{
  "num_hidden_layers": 14,
  "hidden_size": 256,
  "num_attention_heads": 8,
  "num_key_value_heads": 1,
  "head_dim": 32,
  "intermediate_size": 1024,
  "vocab_size": 8192,
  "hidden_act": "quick_gelu",
  "norm": "rmsnorm",
  "norm_place": "pre",
  "norm_eps": 1e-05,
  "positions": "rope",
  "rope_theta": 10000.0,
  "rope_fraction": 1.0,
  "qk_norm": false,
  "attn_scale": 0.177,
  "bias": "none",
  "tie_word_embeddings": false,
  "parallel_block": false,
  "init": "uniform",
  "init_std_qkv": 0.0303,
  "init_std_o": 0.0,
  "init_std_up": 0.0303,
  "init_std_down": 0.0,
  "optimizer": "muon_variant",
  "learning_rate": 0.0119,
  "lr_mult_o": 2.0,
  "lr_mult_down": 2.0,
  "lr_head": 0.00456,
  "max_grad_norm": 1.0,
  "warmup_steps": 200,
  "schedule": "wsd",
  "decay_fraction": 1.0,
  "decay_shape": "linear",
  "final_lr_fraction": 0.02,
  "batch_tokens": [16384, 32768, 49152],
  "max_seq_len": 256,
  "doc_mask": false,
  "train_tokens": 253900000,
  "max_steps": 7839,
  "dataset": "wikipedia_en"
}
Each number is 200 + 40 x the weight over its row's rms, rounded and kept within 0 to 999. Layers, rows and columns count from 0. The size before them is the row's rms in percent of the matrix's.

# down: layer 11 MLP down (transposed), 1024x256, rms 0.156, rows 558-570, columns 128-255
# up: layer 11 MLP up, 1024x256, rms 0.142, rows 559-570, columns 128-255
down558,101,210,218,230,184,169,212,174,174,162,183,226,254,195,221,216,207,215,289,216,232,224,207,175,208,186,227,155,175,172,233,184,261,166,137,127,207,155,235,177,254,202,218,180,292,243,183,137,232,242,205,214,210,186,203,164,139,227,184,244,96,169,289,200,230,201,153,183,171,257,195,215,154,218,272,191,202,196,224,181,186,235,191,187,170,278,198,214,258,144,218,72,199,269,202,149,195,185,153,287,183,156,207,215,190,277,226,265,211,236,180,184,242,200,161,282,254,229,149,152,194,133,198,201,167,228,197,181,174
up559,101,150,231,244,241,156,141,84,199,208,229,191,164,200,232,224,170,143,238,217,169,155,223,118,252,168,181,159,142,176,188,214,181,153,182,239,293,173,240,165,253,123,134,178,321,219,155,199,157,222,222,216,194,130,191,205,249,116,195,139,258,212,196,220,195,195,160,229,239,168,178,267,202,193,230,212,142,204,158,160,236,207,203,228,240,202,227,191,242,231,185,182,198,90,170,171,242,210,122,246,210,227,149,194,193,226,195,189,147,159,188,215,278,129,178,198,178,190,258,179,228,201,150,133,196,241,237,181,181
down559,111,198,239,216,191,286,180,291,253,212,273,210,176,221,186,176,250,178,78,209,292,201,248,114,175,184,174,209,145,162,165,248,201,190,156,147,284,188,227,201,206,200,268,270,234,201,178,217,258,196,206,222,211,177,169,185,149,212,267,212,228,267,182,205,250,221,169,210,196,205,181,168,163,190,144,171,136,229,192,243,269,165,238,201,207,210,223,204,192,225,228,206,253,218,230,181,138,179,150,200,224,172,129,204,73,222,243,259,197,176,210,141,212,171,186,223,190,220,166,187,315,217,298,247,202,162,309,151,134
up560,096,147,149,217,190,223,203,192,156,172,210,152,141,221,178,268,234,253,258,178,213,169,267,199,176,254,204,287,171,203,255,227,203,209,172,212,181,167,229,148,165,169,200,201,251,278,144,209,235,183,195,196,229,188,193,202,259,205,139,153,156,218,234,160,197,212,214,219,167,137,164,125,226,143,117,149,133,150,217,140,131,163,207,225,156,223,276,247,215,231,233,194,181,222,247,172,194,250,128,285,185,197,205,180,176,179,307,170,134,190,179,165,247,179,115,198,145,221,272,243,213,206,197,230,192,180,187,182,142
down560,096,260,245,115,260,262,182,253,266,228,166,170,244,239,157,173,151,189,173,176,180,279,186,208,265,244,231,253,277,154,198,236,201,137,171,194,262,212,205,192,217,178,160,153,164,290,146,184,151,257,163,203,132,208,219,261,127,184,254,178,222,125,187,195,209,239,158,197,191,224,221,196,229,252,181,207,202,243,175,190,177,138,218,223,225,237,253,191,215,225,191,151,218,153,216,275,169,282,172,222,288,201,265,199,263,223,158,170,229,207,296,160,127,216,176,183,208,195,233,180,272,162,251,304,182,142,190,221,164
up561,103,163,261,188,185,204,226,280,252,236,159,198,171,218,197,187,156,186,231,109,260,179,209,185,161,121,263,198,182,196,235,185,248,249,127,227,272,188,211,304,201,202,273,252,256,220,243,140,233,206,147,241,250,269,189,199,203,164,257,138,191,180,220,192,280,178,238,193,156,263,147,224,242,142,211,266,170,167,235,175,194,175,164,190,208,207,201,229,208,175,207,166,207,159,256,228,185,151,225,129,206,206,159,200,181,184,261,149,189,198,183,187,235,151,157,165,200,217,202,217,175,182,260,256,196,174,247,221,199
down561,101,250,170,227,195,170,214,230,231,175,118,216,205,214,217,196,204,238,172,282,180,238,165,125,209,170,167,272,218,252,203,247,197,197,255,144,205,178,116,179,155,196,170,236,148,257,316,191,159,173,200,237,210,205,270,162,90,206,213,239,241,177,138,147,227,173,177,171,212,277,239,172,193,180,193,213,254,243,167,201,190,199,266,182,102,150,214,199,218,257,156,240,281,172,185,166,215,170,246,155,232,250,170,246,196,232,179,228,204,211,208,287,190,218,142,175,151,177,216,196,215,136,264,182,262,227,201,186,168
up562,090,207,225,259,225,188,230,234,179,134,157,253,257,187,223,173,218,151,191,200,268,169,144,240,213,166,225,169,158,216,187,181,195,182,230,280,192,198,173,96,258,189,263,164,227,157,209,272,234,212,132,89,160,202,114,112,252,188,192,97,150,250,196,213,234,260,169,209,206,270,175,188,234,220,188,225,179,177,202,191,178,176,169,269,173,237,216,139,202,171,266,145,240,213,127,234,213,229,191,179,247,183,107,207,235,175,150,166,219,230,160,188,202,270,163,248,209,256,206,214,191,189,139,204,185,152,227,181,178
down562,085,205,152,168,210,131,231,259,203,166,208,153,215,186,201,215,198,165,178,170,229,221,143,194,217,246,183,193,244,248,239,284,230,177,176,265,192,134,194,156,176,221,155,206,241,302,195,186,126,175,140,215,142,215,210,162,181,238,243,214,245,181,155,144,220,243,225,211,213,98,239,188,127,235,210,184,219,231,175,169,239,241,268,157,217,252,232,249,221,198,216,199,179,171,220,125,208,173,193,239,256,173,206,201,189,156,205,209,205,192,161,189,225,206,172,218,158,232,236,249,178,166,158,200,175,225,195,175,173
up563,101,202,165,232,181,280,152,218,220,215,227,204,248,186,196,256,185,156,232,263,208,226,265,242,173,192,238,207,235,172,165,201,194,157,211,232,218,266,140,184,160,191,201,225,234,216,217,220,256,118,207,233,182,237,154,237,160,223,211,243,239,137,209,241,209,237,170,174,190,237,189,282,212,252,170,211,208,166,183,227,234,200,157,199,217,157,136,196,219,187,231,207,208,240,174,183,210,198,184,196,204,185,185,210,231,163,239,159,234,165,167,227,199,250,180,186,177,255,250,206,295,158,238,187,151,255,165,238,205
down563,098,131,169,245,254,175,145,240,226,176,191,176,149,260,235,140,216,310,159,202,173,212,207,215,196,227,227,238,210,229,129,211,247,198,194,229,223,175,236,220,181,238,222,201,196,174,142,222,202,183,217,232,254,214,211,224,237,230,227,169,222,168,125,196,140,186,224,170,256,182,235,219,226,208,158,186,206,258,165,225,256,271,138,190,146,123,171,143,177,163,198,260,234,227,262,208,177,214,253,311,229,164,173,190,154,114,216,302,204,180,230,239,221,216,209,159,221,180,191,185,144,198,209,125,205,237,234,218,210
up564,102,211,217,157,171,180,202,192,141,180,192,139,201,176,158,110,145,202,183,204,118,190,240,143,205,197,271,224,194,208,199,195,180,183,278,229,266,208,206,239,201,158,209,174,185,202,198,188,177,223,214,194,185,219,179,267,229,203,130,183,251,172,253,206,176,212,213,187,140,227,183,210,259,178,144,175,143,167,186,169,173,162,261,199,242,206,239,212,250,161,224,183,206,223,229,160,172,220,208,200,215,164,219,183,177,190,188,203,196,196,198,205,181,166,277,283,164,271,200,196,222,212,185,193,157,230,269,202,63
down564,110,224,169,220,162,252,254,203,161,204,194,229,156,232,219,226,208,235,243,190,113,199,262,199,169,177,234,273,204,174,235,211,180,224,253,159,220,238,223,266,173,206,200,182,236,186,179,232,262,149,149,114,254,178,119,179,172,132,219,152,235,246,203,209,124,216,235,227,194,200,264,209,159,217,200,200,180,227,251,183,168,130,154,153,156,184,260,186,236,125,237,225,157,171,193,210,287,170,248,227,205,185,162,179,101,263,216,156,183,154,218,257,232,171,213,212,233,150,209,196,286,183,196,210,207,221,159,267,202
up565,100,260,101,128,198,222,175,218,225,164,233,182,229,197,114,187,154,218,268,209,214,250,190,249,236,196,128,163,204,208,177,215,218,248,270,260,135,210,160,197,158,174,135,156,217,235,192,186,187,230,229,271,200,172,203,144,298,221,248,145,238,153,144,161,159,282,236,189,219,165,198,267,205,222,155,250,162,207,267,231,301,214,260,213,178,221,206,243,230,192,246,187,215,212,144,204,131,233,213,192,266,209,154,193,209,232,176,176,138,89,159,231,223,215,180,203,217,204,222,226,156,139,207,237,218,210,195,143,223
down565,100,143,181,150,217,218,269,158,177,206,174,260,237,267,159,229,242,206,204,204,178,230,213,188,153,226,253,147,222,223,219,243,253,81,198,182,147,199,219,179,240,184,243,187,277,202,123,151,187,154,222,99,254,177,211,255,172,208,165,155,195,122,170,192,215,196,162,224,203,225,268,246,227,256,182,197,152,257,220,176,212,131,152,267,225,222,266,177,208,167,194,226,219,196,179,273,198,172,248,246,213,139,200,230,218,176,198,178,199,189,175,206,146,256,220,218,247,180,195,171,195,166,195,205,205,209,190,212,224
up566,108,211,200,256,157,148,253,205,202,295,204,151,174,146,211,189,209,204,212,273,195,193,238,203,249,198,186,238,214,140,200,177,177,205,278,257,199,329,203,213,182,182,161,175,168,161,222,297,206,132,178,209,149,173,172,196,218,220,150,238,214,143,238,273,294,215,211,230,159,196,234,200,186,195,190,166,286,186,98,163,199,153,168,204,187,268,202,182,119,217,160,210,172,184,191,205,177,170,223,184,241,277,237,142,145,200,183,188,242,153,154,197,252,232,204,229,270,240,178,198,232,231,180,207,206,147,195,228,228
down566,108,183,306,243,228,244,150,218,191,164,140,230,281,182,199,223,217,241,229,214,214,208,228,209,195,250,309,194,161,192,171,194,214,207,203,140,210,184,169,186,186,108,252,154,207,176,182,255,174,207,193,149,200,141,248,258,178,251,184,175,202,182,225,165,177,202,196,132,247,186,128,265,205,185,206,199,152,232,206,180,200,150,215,191,150,117,163,220,253,211,206,122,238,298,245,250,182,208,269,159,275,253,248,148,281,149,181,221,220,172,127,156,235,149,175,185,246,233,182,224,228,244,195,178,187,245,231,204,149
up567,092,182,164,187,180,234,159,246,172,173,229,169,184,163,290,216,215,174,177,264,250,251,167,192,226,162,182,190,217,161,217,217,182,162,181,202,147,181,131,224,164,216,129,199,292,133,189,252,205,209,220,169,229,154,149,172,205,212,238,152,193,170,225,170,298,191,160,284,195,208,173,129,216,200,212,277,272,157,166,204,185,157,185,219,234,217,186,199,201,231,213,164,260,224,149,166,208,216,181,154,202,247,228,154,188,109,252,237,177,175,196,183,176,161,192,239,208,204,277,141,209,233,233,207,185,276,175,148,166
down567,089,212,133,132,159,241,227,239,218,199,237,159,241,205,187,202,241,150,201,173,273,192,216,173,214,101,212,147,165,226,159,157,220,193,154,218,214,172,176,191,178,110,235,230,149,191,178,218,205,146,218,178,205,206,141,215,200,214,254,161,189,158,211,179,164,195,278,190,250,164,196,210,103,229,248,238,167,167,148,223,228,185,214,186,171,204,264,180,259,196,215,199,81,185,243,200,277,217,267,230,201,237,269,205,205,198,265,242,137,137,238,163,175,203,156,199,178,194,227,214,188,202,139,204,247,192,213,319,180
up568,101,193,262,181,177,187,140,177,237,199,200,197,199,181,232,246,218,193,227,192,187,239,275,189,152,212,142,177,151,216,159,194,217,185,231,163,266,169,159,180,180,171,190,176,202,252,180,194,177,135,177,202,219,282,144,183,166,217,158,322,192,197,206,224,226,163,202,156,277,262,216,290,176,192,159,125,202,210,160,137,215,140,143,221,197,179,182,230,205,143,280,179,238,175,213,184,192,145,190,151,181,188,178,110,167,129,228,213,167,161,222,230,271,187,266,233,181,189,178,208,214,263,241,168,227,226,200,202,149
down568,097,227,262,254,196,143,217,282,273,216,200,208,239,177,241,181,205,251,237,172,184,239,227,241,212,193,209,221,210,178,230,200,190,193,230,126,198,246,229,194,207,192,220,220,179,238,236,209,221,240,157,165,163,228,215,233,255,261,136,106,188,168,178,254,204,251,201,251,219,120,181,149,259,121,216,208,176,185,180,188,195,199,164,219,197,156,222,193,207,150,208,162,248,163,233,246,189,146,170,184,150,220,266,200,258,177,203,168,207,277,213,210,190,185,207,163,139,174,157,251,206,198,220,185,224,230,228,255,200
up569,109,149,197,220,244,182,274,216,200,216,182,141,256,223,224,143,277,186,197,253,204,170,174,260,276,184,168,202,172,156,225,169,180,247,228,157,178,225,247,138,167,147,184,260,218,218,220,183,253,173,235,162,249,180,226,180,271,230,146,201,271,168,217,199,231,221,206,159,188,264,181,254,165,240,185,227,206,206,224,195,187,176,166,222,172,187,136,210,198,310,255,178,189,198,189,204,147,261,188,189,170,169,218,239,196,190,193,241,205,218,246,182,303,221,210,218,144,225,193,150,146,175,176,195,223,152,126,165,266
down569,110,238,244,198,165,238,246,188,227,248,228,154,209,214,263,231,210,166,189,214,204,180,177,188,269,213,152,246,261,170,178,211,217,232,168,184,175,199,256,209,199,250,210,224,190,189,130,227,255,211,195,210,206,148,239,229,173,125,223,243,133,198,219,193,128,235,257,154,141,230,216,181,174,230,138,246,172,157,126,233,195,161,129,233,232,201,162,212,130,175,228,249,104,193,229,230,209,246,103,227,189,197,190,175,230,175,282,157,258,126,232,168,193,183,171,195,255,188,123,176,147,160,186,164,242,185,235,271,204
up570,107,70,166,203,178,251,190,230,202,185,238,250,197,163,226,176,346,169,163,159,198,263,161,136,171,190,134,213,167,213,212,151,162,239,246,215,227,141,158,249,202,214,198,214,212,130,184,175,191,171,217,274,195,226,170,149,228,162,202,183,261,233,193,234,221,220,159,175,245,164,201,179,182,189,253,182,214,181,221,161,289,198,178,194,247,159,248,218,197,251,185,214,184,179,177,142,219,194,239,141,239,167,154,178,152,185,95,179,172,198,194,146,250,173,209,134,192,199,233,208,192,244,213,130,172,210,223,130,197
down570,101,245,166,191,203,184,187,214,198,258,168,178,200,198,220,178,186,164,209,208,195,174,178,208,254,169,120,197,297,174,152,150,284,180,165,213,182,181,194,231,235,240,217,198,201,165,205,190,182,167,190,186,184,160,187,192,227,210,261,188,165,193,131,198,176,208,196,179,158,162,163,232,248,284,192,200,249,194,181,215,197,165,181,185,302,285,183,184,231,244,233,199,219,154,252,207,154,181,226,143,214,182,214,244,202,171,264,168,149,202,186,147,212,125,133,226,209,180,247,173,197,197,234,223,156,208,124,102,193